config.toml
d_model = 64
vocab_size = 31805
activation = "swiglu"
positions = "rope"
bias = "none"
init_std_up = 0.0613
init_std_down = 0.005
optimizer = "soap_variant"
beta1 = 0.95
decay_fraction = 1.0
decay_shape = "linear"
doc_mask = false
train_tokens = 132500000
Each number is 50 + 15 x the weight over its row's rms, rounded and kept within 0 to 99. Layers, rows and columns count from 0. The size before them is the row's rms in percent of the matrix's.

# layer 12 attention key, 64x64, rms 0.165, rows 52-63, columns 0-63
138:37 40 47 62 75 42 30 36 35 65 44 42 56 47 61 54 52 57 53 51 39 29 41 69 43 53 70 51 40 45 73 64 45 44 48 63 67 50 80 56 35 39 73 47 17 46 61 42 91 49 26 38 63 55 57 83 47 63 48 84 27 67 43 47
136:43 72 37 47 66 53 41 49 37 28 50 59 34 37 55 74 47 25 46 56 33 35 44 50 27 42 52 20 50 61 54 35 76 64 44 58 67 59 58 48 36 62 64 60 42 56 78 42 41 50 39 84 60 42 43 57 88 46 77 69 43 48 85 54
144:52 57 62 43 67 53 56 51 35 56 36 56 56 32 48 36 34 43 37 43 70 29 55 50 61 40 16 39 34 21 71 42 42 64 65 39 53 61 60 54 47 52 59 33 68 43 45 75 39 60 32 36 34 55 51 77 44 33 38 53 38 20 98 29
145:91 47 47 59 44 41 41 45 67 42 60 31 30 41 53 61 62 29 75 55 37 48 80 68 47 61 38 77 30 69 45 27 33 57 90 50 62 78 29 48 57 44 67 54 48 53 42 47 57 33 35 46 59 28 35 52 55 62 55 74 44 55 50 40
122:69 62 84 31 56 72 55 45 28 64 56 51 46 48 36 54 21 28 56 53 36 60 58 58 56 58 85 47 28 46 62 37 52 69 61 72 62 50 60 60 47 49 48 65 29 52 73 72 41 53 31 50 36 79 42 33 65 54 54 32 34 29 33 73
154:87 78 77 48 50 74 66 48 71 51 32 46 25 34 59 61 62 34 40 38 51 43 39 34 68 37 47 53 29 32 31 52 33 56 50 29 17 58 34 59 51 72 28 52 17 36 49 62 62 39 58 49 36 62 45 35 47 46 46 57 40 53 47 65
133:35 39 35 58 53 71 36 22 48 61 32 37 30 71 45 35 61 24 59 49 46 52 32 54 35 53 38 28 49 56 48 48 60 21 43 55 23 65 19 46 40 48 61 59 60 53 75 53 54 40 59 33 88 65 72 54 45 40 53 56 59 11 47 48
123:61 63 33 61 67 63 63 70 39 97 31 92 46 46 57 58 58 58 52 68 57 53 59 47 55 53 19 51 39 46 47 73 56 49 68 55 41 49 58 63 32 28 58 59 40 51 52 46 67 64 20 43 70 57 63 46 25 54 54 43 56 49 65 82
128:56 32 57 40 33 53 51 50 32 61 42 39 69 64 53 31 52 79 56 53 36 40 37 24 67 60 37 71 77 79 60 36 49 47 79 45 40 44 65 64 49 54 41 52 57 51 65 99 52 38 28 49 44 49 64 58 39 61 57 51 88 39 45 44
144:48 33 41 39 75 54 65 18 42 51 73 38 53 60 34 40 62 58 36 49 60 44 28 35 80 37 56 70 42 70 48 45 40 42 37 33 57 55 36 44 48 71 49 48 17 79 70 35 69 42 71 50 43 43 55 24 27 41 51 44 33 50 84 43
129:63 47 41 38 78 61 85 48 38 58 48 40 35 62 50 48 50 60 80 53 44 66 65 72 48 66 65 40 18 60 23 37 52 51 73 72 49 51 38 63 41 51 32 52 67 85 39 50 35 50 51 40 41 40 67 27 54 63 46 30 68 25 62 40
139:41 52 30 59 50 35 47 57 38 59 46 58 31 56 60 78 63 85 65 38 37 34 42 25 58 36 24 42 56 36 44 47 44 57 39 37 59 58 52 74 25 67 39 77 59 15 89 35 56 48 43 59 37 32 68 37 39 55 61 63 62 43 52 40
# layer 12 attention query, 64x64, rms 0.15, rows 53-63, columns 0-63
126:59 50 49 49 63 23 43 39 61 36 36 61 49 35 57 66 66 53 40 71 49 24 40 33 37 51 62 38 68 57 34 31 84 81 61 64 51 63 70 36 31 30 17 68 41 33 70 46 59 53 45 44 51 33 38 38 53 49 58 43 09 47 53 55
135:27 41 57 41 53 39 73 84 72 46 51 54 62 40 48 69 63 40 35 58 53 31 38 28 31 49 34 80 53 27 61 44 47 57 61 54 42 64 58 67 42 22 48 45 45 85 55 70 34 52 39 58 33 67 36 69 52 56 37 67 41 22 32 29
136:68 57 75 32 48 37 56 62 55 64 72 63 24 42 63 69 44 43 50 75 63 75 40 80 39 53 53 45 74 65 41 21 42 39 65 54 49 64 38 95 44 45 59 54 48 25 54 61 50 53 65 44 60 68 35 59 33 36 47 53 42 68 44 27
124:48 30 82 35 24 32 58 21 51 45 64 55 54 70 22 45 35 37 49 34 43 46 56 51 57 39 38 38 47 45 53 62 51 72 74 49 41 70 75 52 47 18 44 50 39 39 59 40 71 88 38 84 42 53 38 50 61 47 62 41 43 54 70 43
137:63 42 61 40 42 68 65 45 73 81 66 42 50 31 42 69 40 57 17 63 28 45 61 41 44 54 46 22 56 35 30 62 24 54 83 38 32 48 31 54 55 68 61 46 18 33 52 73 45 70 30 68 31 46 56 51 47 29 49 52 43 48 48 46
131:49 35 32 30 51 70 55 07 59 49 45 55 60 44 57 65 73 34 60 38 57 41 47 38 52 54 44 32 52 35 31 64 71 10 39 39 61 50 27 52 66 47 42 56 58 65 64 49 28 27 48 47 53 70 52 29 54 49 76 82 34 51 36 34
120:32 43 48 39 62 47 38 76 43 39 38 55 38 77 56 50 58 25 25 37 63 56 86 19 60 62 44 40 52 39 33 63 36 50 57 68 28 31 62 71 37 58 55 64 47 58 45 48 59 51 34 54 48 46 77 31 45 89 56 74 57 52 40 72
131:43 42 67 68 49 77 54 53 44 41 65 64 93 37 67 51 56 66 62 27 49 66 58 28 63 74 35 71 58 66 50 40 38 30 67 54 58 57 54 78 52 38 37 46 57 62 69 41 63 43 37 38 33 64 60 67 41 23 56 50 57 78 70 36
142:41 50 47 47 45 56 72 43 56 53 25 31 64 71 58 56 50 65 36 66 86 34 22 60 61 54 72 68 49 62 55 51 19 46 56 46 63 58 46 21 51 48 59 43 22 43 66 48 51 46 31 55 57 36 72 51 53 28 77 61 74 68 52 18
125:54 36 48 36 61 51 45 53 25 52 53 32 61 64 53 68 36 66 54 25 89 53 38 64 39 26 61 66 52 52 13 21 32 38 68 69 52 66 31 45 48 26 40 58 59 52 47 59 50 53 60 64 52 41 52 42 71 57 60 74 53 44 66 85
130:64 47 35 46 79 39 29 24 53 52 42 33 50 31 59 84 60 44 32 46 30 40 32 10 51 83 47 65 61 42 21 49 42 69 53 78 59 36 60 69 39 53 45 36 69 39 38 42 52 33 56 59 43 52 73 59 30 42 48 49 59 60 58 48
# layer 12 attention value, 64x64, rms 0.175, rows 0-42, columns 0-63
102:41 32 50 57 34 24 42 42 52 68 18 56 52 43 48 44 40 50 41 57 68 55 63 46 60 32 66 29 80 48 57 44 84 44 32 46 47 52 68 67 72 74 40 70 61 51 34 46 72 47 99 67 50 44 56 50 65 57 50 42 51 24 60 52
097:76 36 59 37 25 64 27 40 54 74 63 34 60 45 65 41 66 57 49 44 27 36 47 39 40 31 49 26 51 36 61 36 54 64 40 73 70 53 53 58 17 69 65 47 52 54 63 45 49 41 33 53 53 60 69 53 64 19 07 47 43 52 61 31
106:79 64 54 33 61 58 68 52 37 25 55 25 51 67 18 60 40 61 25 70 37 44 78 52 58 35 39 56 33 48 51 29 61 49 68 24 88 43 54 76 49 52 45 45 42 51 48 43 61 62 40 72 34 68 65 59 45 59 55 52 57 42 59 22
111:20 55 45 55 75 61 56 57 27 22 32 58 45 47 27 63 62 69 70 58 49 65 49 49 42 49 49 24 42 78 69 47 39 38 53 69 37 54 39 37 67 37 45 64 54 23 58 59 65 58 64 61 45 47 59 34 31 44 51 81 25 34 58 83
114:42 56 38 40 32 66 29 61 39 19 49 54 59 43 39 47 42 67 49 42 83 47 59 70 30 34 52 23 60 59 42 54 69 24 61 72 61 38 71 47 26 45 36 44 88 66 38 63 71 54 28 55 46 34 43 64 29 37 55 52 35 54 35 63
103:50 49 67 37 54 72 70 65 32 77 39 53 63 56 27 79 53 56 41 54 43 75 42 53 67 57 83 54 55 48 49 37 64 47 57 47 44 48 57 29 43 43 62 65 63 52 36 41 28 31 45 58 47 14 85 35 69 74 41 80 40 40 47 53
091:57 35 47 61 45 79 57 35 61 40 57 61 54 85 37 58 58 52 60 69 52 49 53 67 60 44 63 67 02 44 47 59 50 48 74 54 52 33 45 54 18 49 38 51 28 66 43 42 55 48 40 67 51 53 55 65 27 49 27 24 13 60 47 34
112:48 64 61 35 47 45 10 46 59 30 65 49 66 41 49 52 56 58 42 42 49 43 43 51 69 52 52 40 45 51 45 42 22 51 49 73 23 20 56 21 51 64 42 36 54 72 53 99 42 58 48 62 55 73 66 48 63 52 43 44 51 48 42 29
106:67 66 64 44 47 57 48 50 59 31 84 59 53 76 54 24 74 52 53 26 54 58 43 42 30 38 70 67 46 27 28 62 33 61 41 67 53 46 70 26 31 48 56 53 64 69 61 47 62 12 39 78 39 37 59 67 48 34 53 53 36 50 40 40
096:33 55 57 67 98 36 74 47 57 48 79 46 30 55 50 53 53 60 55 59 55 60 63 40 82 47 34 32 50 61 51 24 29 50 69 56 71 29 51 36 78 46 75 36 35 33 69 48 44 59 25 41 75 55 48 52 58 59 55 53 43 38 54 53
098:52 14 45 33 60 41 52 58 29 47 56 74 66 48 65 81 43 64 39 36 84 64 69 75 64 41 36 30 69 66 27 41 49 39 59 34 39 66 69 30 58 66 49 32 54 31 75 56 50 56 28 55 52 46 66 47 36 49 52 54 48 55 25 39
091:46 64 43 50 33 48 39 60 49 50 46 46 57 47 66 36 62 69 38 42 51 47 51 65 62 69 46 45 28 39 55 57 42 40 63 65 82 70 41 19 40 37 41 79 44 37 63 66 76 57 51 92 41 44 75 60 72 50 13 62 49 62 38 30
100:43 50 51 78 48 40 34 61 52 47 50 50 41 46 67 34 41 68 47 66 73 22 69 49 49 29 34 43 42 72 44 26 48 18 45 45 34 59 53 31 65 42 08 33 42 67 77 60 73 61 39 48 75 53 47 50 47 59 31 38 65 57 72 64
097:74 41 48 58 66 45 69 70 37 42 29 63 73 35 37 83 45 49 36 69 57 34 43 43 32 28 41 48 63 68 55 49 33 60 55 58 54 40 27 44 58 57 21 43 53 44 49 34 81 59 54 42 68 66 49 49 65 60 66 63 21 89 48 61
107:57 53 55 41 39 42 39 27 73 84 22 67 72 38 65 55 65 28 47 48 32 36 65 73 59 72 41 65 48 39 35 50 48 43 55 52 49 78 66 51 30 49 43 60 57 55 33 60 82 32 54 44 44 56 73 62 68 70 51 70 58 48 55 18
082:72 46 61 31 50 38 32 58 32 20 66 43 58 73 65 43 64 64 48 52 53 76 41 67 45 25 79 40 32 45 22 57 26 47 49 69 46 63 72 38 68 64 33 68 38 75 51 32 69 45 46 70 57 29 57 50 49 52 35 55 44 23 48 47
089:62 72 48 60 34 11 72 54 49 30 45 39 63 24 52 37 52 58 39 85 54 77 52 32 66 51 47 44 29 32 68 44 36 56 56 34 38 66 53 33 48 43 41 42 55 76 75 38 55 44 60 20 42 43 41 30 46 77 58 43 38 54 64 59
095:75 54 57 37 53 26 32 59 45 54 55 53 55 64 12 32 62 66 45 70 85 54 61 23 21 55 67 42 47 50 63 53 49 40 59 66 64 78 56 70 66 45 53 40 56 45 43 70 35 46 47 31 28 27 42 56 59 33 26 54 34 57 67 61
082:34 34 47 78 62 65 59 45 33 53 46 66 07 65 78 71 65 21 73 45 55 62 53 61 59 36 60 42 22 49 59 33 47 56 76 63 59 39 46 48 66 66 41 16 42 51 45 56 44 70 47 67 41 41 59 49 48 51 50 52 57 23 37 36
108:33 64 39 55 66 54 51 42 15 20 46 43 43 31 34 53 72 54 52 33 39 66 36 69 51 34 43 53 61 27 33 31 48 76 57 69 53 53 29 38 75 79 64 49 31 49 60 67 76 59 73 32 67 42 58 53 42 23 40 54 45 39 53 47
103:37 34 64 78 56 30 53 43 41 40 46 52 39 53 49 32 45 39 38 42 69 81 70 70 51 43 53 48 57 47 51 51 71 35 62 34 35 46 63 57 66 60 35 25 44 28 29 52 20 57 77 33 17 28 46 49 12 42 60 57 54 41 66 41
098:39 61 39 39 70 56 74 24 42 42 37 47 50 39 61 62 33 42 69 45 58 64 28 65 62 51 23 50 43 24 57 69 23 29 67 69 36 76 34 58 48 38 34 65 35 60 49 31 37 33 41 54 31 20 66 68 54 75 59 37 36 54 44 51
103:51 56 48 56 45 44 86 71 21 52 31 62 58 43 25 53 24 48 44 42 54 63 51 34 64 59 55 47 58 53 45 72 41 50 58 32 20 74 30 20 69 43 56 54 68 43 36 82 38 29 44 53 50 54 36 37 44 52 56 42 28 82 30 43
103:55 34 62 65 28 53 44 57 49 37 48 54 55 30 59 63 50 24 65 47 42 42 45 52 46 78 73 44 55 32 34 70 35 51 56 55 70 25 52 50 64 63 48 32 33 58 39 64 52 26 63 66 57 68 46 87 60 65 77 56 53 82 74 23
097:66 49 45 55 50 64 47 40 73 57 50 55 61 37 55 40 46 23 32 66 25 27 29 77 72 64 40 61 45 60 62 48 35 61 17 43 46 68 27 39 46 60 42 51 33 68 41 62 66 23 45 54 50 64 73 72 67 67 39 38 78 50 76 45
104:40 57 32 65 53 19 48 45 61 68 75 60 56 28 47 68 37 43 24 31 45 71 63 30 42 26 41 49 80 61 42 35 29 50 17 38 52 67 54 43 39 59 27 24 51 71 55 68 47 58 36 38 45 48 51 50 41 63 52 56 76 62 69 59
101:35 33 25 50 52 53 66 54 48 22 55 40 19 60 58 47 34 72 61 80 67 54 63 28 47 46 49 63 52 56 55 54 57 69 59 58 57 51 33 34 82 05 54 50 48 40 58 59 79 52 58 33 41 31 48 42 31 35 52 30 22 50 40 53
106:44 20 35 60 71 47 73 57 35 25 45 60 76 43 62 62 73 41 41 66 28 44 55 38 22 87 68 63 46 51 79 37 47 49 52 42 40 45 47 40 55 55 69 52 44 42 31 37 27 37 51 69 63 50 44 29 76 49 37 65 43 66 70 56
119:94 35 59 43 38 57 37 27 59 45 50 55 76 28 47 48 61 40 47 58 55 18 72 60 44 48 55 44 60 33 43 38 44 54 42 12 43 49 64 64 45 71 54 53 68 39 32 64 17 44 49 53 60 76 73 54 72 58 57 59 59 59 57 29
099:41 51 52 59 51 49 50 60 48 59 44 79 44 48 61 54 20 44 04 66 81 59 71 53 50 34 33 36 54 37 53 45 59 56 33 37 38 75 39 43 32 70 32 41 66 67 37 62 51 38 67 40 74 64 43 24 54 23 33 45 59 67 60 38
108:49 46 46 40 46 32 78 56 55 74 46 43 41 54 69 61 29 74 42 66 57 50 42 32 46 37 31 30 58 56 41 29 59 64 66 59 48 29 63 30 94 41 76 49 77 42 50 44 65 58 51 23 62 48 57 35 33 56 50 50 47 18 28 45
104:45 50 60 51 43 51 63 46 50 64 48 57 53 60 50 49 61 41 75 78 62 38 63 36 08 31 62 54 58 21 34 19 72 68 47 42 68 51 79 48 62 85 65 39 59 67 50 50 56 39 63 69 45 39 52 31 66 39 54 68 55 43 79 43
092:59 52 72 69 45 24 44 65 79 54 55 40 54 69 35 74 70 62 79 56 48 49 80 29 44 66 48 60 40 50 49 62 39 25 66 33 45 52 52 59 38 49 44 53 66 51 71 57 52 89 37 34 45 73 13 64 47 50 58 63 52 46 55 63
104:50 44 53 40 67 51 33 41 08 83 68 68 28 38 13 27 52 50 49 56 48 58 47 54 52 56 55 68 64 44 36 68 39 82 37 50 45 47 56 47 85 50 65 46 23 51 29 45 46 50 46 39 32 76 55 54 55 64 41 25 54 48 41 54
089:68 85 60 55 71 75 35 46 75 37 63 43 37 53 37 41 38 59 67 66 70 54 81 44 43 33 63 67 38 64 32 57 60 68 56 67 58 44 59 57 36 44 56 43 60 55 46 57 80 29 67 41 65 50 44 44 45 64 83 29 54 50 47 17
100:16 71 74 62 56 53 49 35 30 59 73 40 21 54 63 24 18 57 55 56 60 74 61 56 60 54 40 66 44 59 43 44 43 37 54 83 79 58 54 40 49 49 57 57 54 58 57 35 40 45 64 28 23 30 42 30 29 56 51 41 34 60 53 65
102:39 38 83 54 33 53 16 50 55 32 48 31 67 40 56 37 49 40 55 46 49 62 51 53 31 41 69 65 60 76 43 73 39 63 24 44 54 68 20 42 33 34 58 75 68 35 44 50 57 86 59 32 45 58 56 46 59 40 48 34 38 68 76 55
096:34 37 73 45 69 52 67 65 33 46 40 36 31 65 36 51 48 54 30 32 47 42 44 45 46 71 88 70 42 62 56 55 56 45 65 37 13 61 55 26 59 28 38 31 57 68 47 26 55 78 48 48 48 59 64 64 49 51 67 58 22 45 42 26
087:35 55 42 46 50 58 29 56 54 55 32 59 42 61 58 47 47 41 43 25 64 34 34 54 50 55 52 72 53 19 74 72 54 27 50 43 36 42 48 34 38 38 57 70 49 44 50 69 54 15 74 70 44 35 86 74 69 75 45 40 29 27 47 46
109:54 82 24 50 37 20 52 66 37 71 72 55 53 44 47 55 47 48 39 51 34 84 49 45 73 57 20 46 58 69 54 60 51 52 57 60 65 72 45 37 49 60 52 52 51 85 67 87 39 65 66 43 76 54 46 64 64 40 46 38 53 35 37 50
092:78 49 54 56 38 37 73 53 38 43 36 48 51 45 64 41 64 26 40 29 12 64 21 48 41 65 47 68 48 37 26 32 43 29 47 64 61 61 19 63 59 60 39 76 40 64 63 41 37 64 71 37 35 69 53 54 69 49 38 52 68 44 32 57
107:54 55 77 46 48 77 42 67 80 50 41 41 26 72 53 46 41 43 64 40 60 63 78 81 39 56 42 63 28 57 55 59 49 56 42 52 56 63 49 58 15 35 51 60 58 37 21 26 36 37 39 36 37 31 61 37 66 33 37 71 37 58 46 29
092:50 31 54 35 33 20 28 35 41 51 30 38 55 37 50 35 56 60 62 59 44 49 38 64 63 60 39 67 78 69 74 54 72 47 57 28 19 72 69 57 57 52 46 48 30 47 39 59 58 59 63 66 60 65 39 47 79 85 31 53 59 63 46 31
# layer 12 attention output (transposed), 64x64, rms 0.193, rows 0-42, columns 0-63
094:61 24 33 26 22 44 43 67 61 69 59 43 83 64 29 39 57 40 32 61 53 65 38 52 76 55 55 42 58 66 63 62 45 17 52 65 60 69 60 82 35 59 58 62 45 48 45 74 31 31 66 52 28 69 39 48 56 38 52 67 44 51 43 36
090:43 53 58 37 65 52 34 92 32 43 62 55 62 37 34 57 32 48 64 48 62 57 49 67 49 67 62 56 59 38 66 45 46 64 76 38 46 34 38 25 61 56 47 44 41 58 38 56 50 45 31 22 69 92 67 66 65 46 25 41 74 58 66 32
116:75 61 34 50 71 80 45 77 43 49 26 49 65 61 66 42 53 40 53 39 34 51 57 38 67 37 46 24 62 33 68 54 51 38 38 47 66 34 48 46 65 57 81 35 59 39 43 39 50 33 39 36 68 41 26 25 47 71 25 65 82 48 41 56
101:57 60 48 68 23 56 63 36 64 82 55 52 38 63 25 35 72 61 40 47 49 64 33 72 30 53 54 58 60 50 71 25 49 51 30 62 54 70 40 51 59 57 89 39 63 47 49 46 62 76 64 41 48 56 41 54 61 46 64 75 19 60 26 61
108:46 57 74 38 63 72 82 50 58 49 43 32 73 61 47 78 50 64 16 38 48 44 43 52 62 51 31 40 81 57 46 46 33 43 73 47 50 46 61 41 60 64 67 51 29 45 57 48 46 76 36 54 77 54 42 55 58 19 64 61 44 75 66 26
107:38 54 68 50 68 64 66 36 52 57 46 66 67 49 28 57 60 44 41 80 38 60 50 26 52 43 64 52 34 77 56 30 46 67 36 66 54 35 41 47 45 52 57 53 39 19 67 48 22 33 44 49 44 54 43 25 41 44 22 75 41 16 38 21
082:45 52 52 59 29 52 40 27 52 47 48 46 58 51 54 74 75 67 69 43 33 28 42 62 25 83 13 72 71 52 52 56 47 75 51 36 67 32 66 55 57 52 55 55 37 37 57 51 52 36 59 36 70 60 38 43 48 72 35 20 44 32 26 36
123:65 49 75 45 96 42 46 31 69 56 63 28 40 54 68 66 78 57 54 55 57 68 73 41 35 58 49 34 55 39 35 32 42 41 63 50 40 53 42 34 17 73 59 57 56 36 67 59 35 48 61 48 26 68 44 63 52 71 70 63 57 70 42 49
086:44 49 52 45 36 67 64 37 35 26 52 63 37 68 44 60 59 87 42 33 70 42 71 37 43 26 45 68 59 71 40 62 50 68 67 64 22 22 54 41 43 49 51 72 44 75 48 46 49 69 50 31 56 80 59 24 59 64 28 59 48 58 67 56
086:67 44 36 68 56 51 33 32 53 82 72 51 49 44 58 27 38 70 63 54 53 40 56 38 33 35 47 32 37 38 57 31 45 41 51 43 46 50 43 40 54 83 49 83 81 52 24 49 54 54 63 50 62 35 48 39 66 35 58 39 40 07 49 78
097:41 43 79 45 39 68 44 45 62 61 24 61 67 63 51 65 45 50 64 39 22 41 54 47 67 27 29 32 33 56 29 21 48 53 40 53 59 57 43 30 64 44 64 80 40 43 31 57 37 54 53 42 73 56 09 45 59 36 67 46 42 52 78 63
099:35 65 65 61 42 70 33 52 68 62 47 85 48 68 47 65 54 48 31 63 56 61 76 36 36 68 60 51 76 46 46 51 38 25 70 31 64 56 52 19 26 39 58 69 41 42 52 24 48 49 42 41 57 42 39 38 84 62 30 58 54 43 76 56
101:65 81 63 60 36 43 51 56 57 55 49 37 74 39 45 25 52 80 68 45 51 29 50 37 65 59 45 56 53 52 60 39 22 60 73 38 45 52 55 51 40 48 50 52 66 22 27 27 61 73 59 61 18 47 15 78 55 52 58 33 66 37 58 55
097:34 65 24 55 46 81 87 45 43 62 74 35 76 56 51 48 74 41 51 30 48 46 65 50 33 31 55 71 48 38 44 39 61 50 41 52 82 69 52 62 40 32 53 59 65 55 49 50 55 55 64 54 58 27 13 69 42 46 42 35 31 31 56 63
116:35 40 47 43 31 43 37 24 55 43 30 53 54 37 23 44 68 48 47 55 10 40 76 66 52 51 64 43 52 51 62 52 76 43 66 37 60 82 60 00 32 56 49 36 40 39 63 51 34 31 51 65 41 78 49 44 61 51 53 42 58 42 57 55
083:43 73 55 65 47 66 56 42 66 34 47 45 54 56 30 61 74 57 29 52 42 54 70 20 75 55 51 69 58 56 32 30 42 78 42 54 50 29 55 60 56 68 46 61 43 65 60 59 71 56 37 35 31 85 27 28 73 51 34 53 22 58 64 60
094:63 40 44 64 37 39 59 56 44 68 37 34 48 54 60 06 62 76 34 24 58 57 55 19 39 47 49 63 28 45 39 39 57 36 19 45 66 30 56 76 46 60 45 49 48 42 67 34 97 55 47 42 35 47 52 45 60 39 48 52 41 44 66 31
102:68 67 58 73 45 59 66 44 47 52 36 51 84 57 36 45 50 71 37 53 72 32 46 40 36 63 45 62 33 50 33 79 55 47 46 58 35 89 42 46 66 75 65 24 40 53 71 61 45 50 48 67 64 53 56 45 55 53 16 61 57 75 74 60
073:63 53 60 71 32 71 40 55 56 51 61 57 45 46 66 77 60 56 35 57 25 30 59 51 54 62 59 67 33 34 91 26 25 57 42 41 50 39 65 27 64 58 37 55 53 54 54 46 47 42 54 38 15 36 53 42 40 30 83 24 71 62 41 50
107:47 58 26 65 52 70 43 49 45 55 71 30 38 47 37 45 71 51 36 22 63 66 81 59 55 49 38 31 46 23 44 18 79 48 62 62 31 57 57 38 51 69 48 54 14 55 46 66 57 43 65 16 40 36 50 42 58 65 70 41 60 49 53 60
100:47 46 62 65 40 53 22 40 44 33 57 40 75 65 72 58 61 55 30 48 52 47 29 58 46 42 22 38 00 67 44 53 56 56 54 53 59 72 70 79 65 49 64 38 26 30 36 51 56 40 53 35 31 56 40 40 39 36 79 63 63 51 35 60
089:50 41 51 60 44 37 68 68 66 54 27 58 37 40 65 43 58 66 54 65 29 68 90 54 36 52 31 42 47 82 37 41 44 57 50 47 63 42 57 59 59 46 66 27 46 45 56 47 78 26 47 48 51 29 68 67 76 32 42 31 21 30 58 72
094:25 47 32 34 36 45 49 39 48 24 29 42 50 52 63 50 27 65 44 64 55 75 64 33 28 59 53 66 35 65 37 48 36 62 22 67 57 73 50 47 52 46 58 73 48 32 68 50 57 59 57 49 56 09 28 47 11 57 64 61 37 62 40 51
110:19 47 43 46 49 55 47 34 61 37 59 16 50 42 59 61 47 49 14 49 57 31 74 46 58 43 51 59 55 61 50 58 54 43 88 16 65 56 48 67 69 45 51 49 69 62 82 52 44 20 54 49 35 59 44 68 34 67 52 50 42 51 46 84
090:27 59 32 45 45 26 41 35 43 61 63 58 45 57 61 32 60 30 48 51 36 70 67 49 64 73 69 41 58 50 52 38 58 52 58 34 33 47 59 24 29 37 45 21 73 61 26 29 48 37 73 72 47 61 55 62 33 53 12 37 45 44 37 74
105:34 43 53 40 62 42 56 48 22 53 40 67 75 41 71 29 55 78 69 29 54 52 62 36 43 21 84 34 42 62 32 69 60 56 69 37 33 68 66 64 37 60 42 50 68 55 27 43 70 53 58 44 41 30 41 61 61 44 50 81 55 31 47 38
106:54 29 26 48 24 61 47 58 76 67 16 64 47 52 64 57 40 62 61 52 59 41 54 42 40 52 60 50 58 40 53 34 72 51 44 65 16 52 65 61 96 39 57 61 42 76 56 66 75 77 69 63 50 39 61 46 47 41 73 40 54 42 56 46
096:23 58 40 81 36 39 68 00 54 65 70 66 46 61 55 41 30 34 30 54 29 38 70 34 49 44 72 50 38 43 41 76 51 53 47 47 35 64 14 74 61 48 61 49 57 34 40 45 49 56 39 46 38 71 50 48 58 51 52 42 54 44 32 56
104:50 36 53 39 59 24 45 61 43 25 62 45 87 37 54 29 51 32 66 44 52 47 65 35 76 53 69 65 33 36 42 60 69 56 68 47 64 60 32 40 37 48 90 42 44 22 49 50 49 15 39 54 46 70 52 45 51 50 51 36 71 77 50 56
108:41 63 64 20 22 43 42 38 39 44 62 60 70 48 81 37 64 50 44 46 58 70 87 49 64 76 46 82 45 60 64 56 55 52 25 63 25 59 51 55 40 54 56 61 36 38 50 48 58 61 52 66 60 38 18 53 37 25 71 32 56 53 57 35
110:78 43 37 36 50 41 56 55 77 73 43 43 64 32 56 46 30 26 54 70 49 42 47 63 57 18 60 43 58 52 44 06 52 61 50 87 58 46 44 35 57 66 28 51 56 38 31 71 59 70 42 48 60 43 50 37 46 38 60 38 35 38 80 46
108:56 51 38 46 25 59 67 49 44 53 60 53 72 50 37 15 41 59 50 36 44 42 68 64 56 25 65 72 48 52 80 61 51 40 72 65 41 46 36 64 57 69 74 53 47 68 59 32 10 30 42 48 26 65 66 47 41 51 51 49 81 42 72 38
083:39 52 66 55 49 53 52 49 37 54 19 17 34 52 45 25 35 60 63 41 77 12 27 68 48 64 43 58 36 42 33 81 35 33 52 46 73 76 41 41 60 65 50 37 67 58 61 43 54 71 52 58 42 65 32 34 48 48 57 31 43 43 27 41
116:82 30 27 60 61 66 48 34 54 50 47 54 37 36 71 58 40 81 54 54 42 47 47 41 48 60 50 72 78 34 28 45 75 46 23 56 36 58 51 38 28 51 41 44 33 58 43 65 39 41 44 36 37 46 50 61 00 53 33 61 45 52 67 66
088:52 66 37 56 42 94 52 57 56 34 35 38 70 21 64 49 82 82 58 55 37 28 62 48 47 34 43 60 39 44 53 34 62 52 55 67 33 24 68 50 54 45 74 31 50 61 63 47 23 55 60 76 53 45 71 30 47 67 59 55 62 57 49 42
107:69 55 60 53 58 52 39 69 69 59 54 66 34 59 63 43 36 83 53 32 24 35 69 50 25 75 27 64 50 78 42 63 30 53 51 47 58 36 53 52 60 77 63 53 57 62 55 61 55 64 45 48 44 40 64 41 37 52 75 73 39 15 78 47
097:34 62 49 49 82 63 41 73 56 31 51 50 52 62 37 64 57 31 52 40 61 52 46 52 46 89 70 55 72 39 26 74 68 73 58 60 49 64 44 55 47 51 60 64 66 55 43 40 64 65 70 73 24 67 66 65 48 19 69 65 67 46 55 38
109:39 29 74 60 48 49 53 41 30 44 42 29 45 49 42 95 76 41 56 55 27 36 48 41 36 51 39 34 60 60 41 43 45 35 29 87 31 65 57 63 69 48 46 75 59 32 42 54 56 60 35 35 11 43 37 59 29 56 47 41 54 45 62 47
075:67 45 55 56 35 39 53 43 44 60 45 66 52 65 49 72 38 45 42 64 75 48 54 67 61 32 33 62 61 79 51 40 57 41 60 55 17 38 58 28 24 38 68 45 47 16 46 61 60 34 74 61 18 48 79 27 68 50 23 51 42 47 54 51
114:41 15 32 46 35 68 40 32 55 70 45 37 52 29 47 35 42 48 37 51 39 68 64 54 42 80 59 33 31 49 33 47 18 58 57 38 41 50 53 38 20 82 29 47 52 47 53 63 58 74 56 58 73 31 47 58 75 58 39 58 65 48 30 30
093:29 37 47 36 42 42 56 88 58 31 55 53 33 42 33 47 45 30 34 61 41 37 69 39 52 67 63 62 52 20 41 75 56 63 61 67 51 52 42 58 35 61 21 18 40 66 51 63 60 49 52 15 69 45 36 56 43 74 41 53 75 33 45 55
100:32 75 74 44 57 59 51 49 67 22 46 69 50 39 59 85 72 34 39 41 48 59 64 62 73 63 47 73 33 52 60 60 63 62 24 51 51 68 52 30 72 44 48 37 51 38 43 24 46 72 24 56 54 43 84 29 52 40 40 37 49 44 47 55
085:47 30 35 44 59 60 44 53 74 69 36 43 66 50 50 49 42 48 41 44 31 32 28 37 66 62 41 25 53 23 40 46 50 44 38 76 64 80 52 52 23 23 70 43 35 57 39 41 25 44 29 57 08 45 55 61 56 63 45 44 58 47 27 68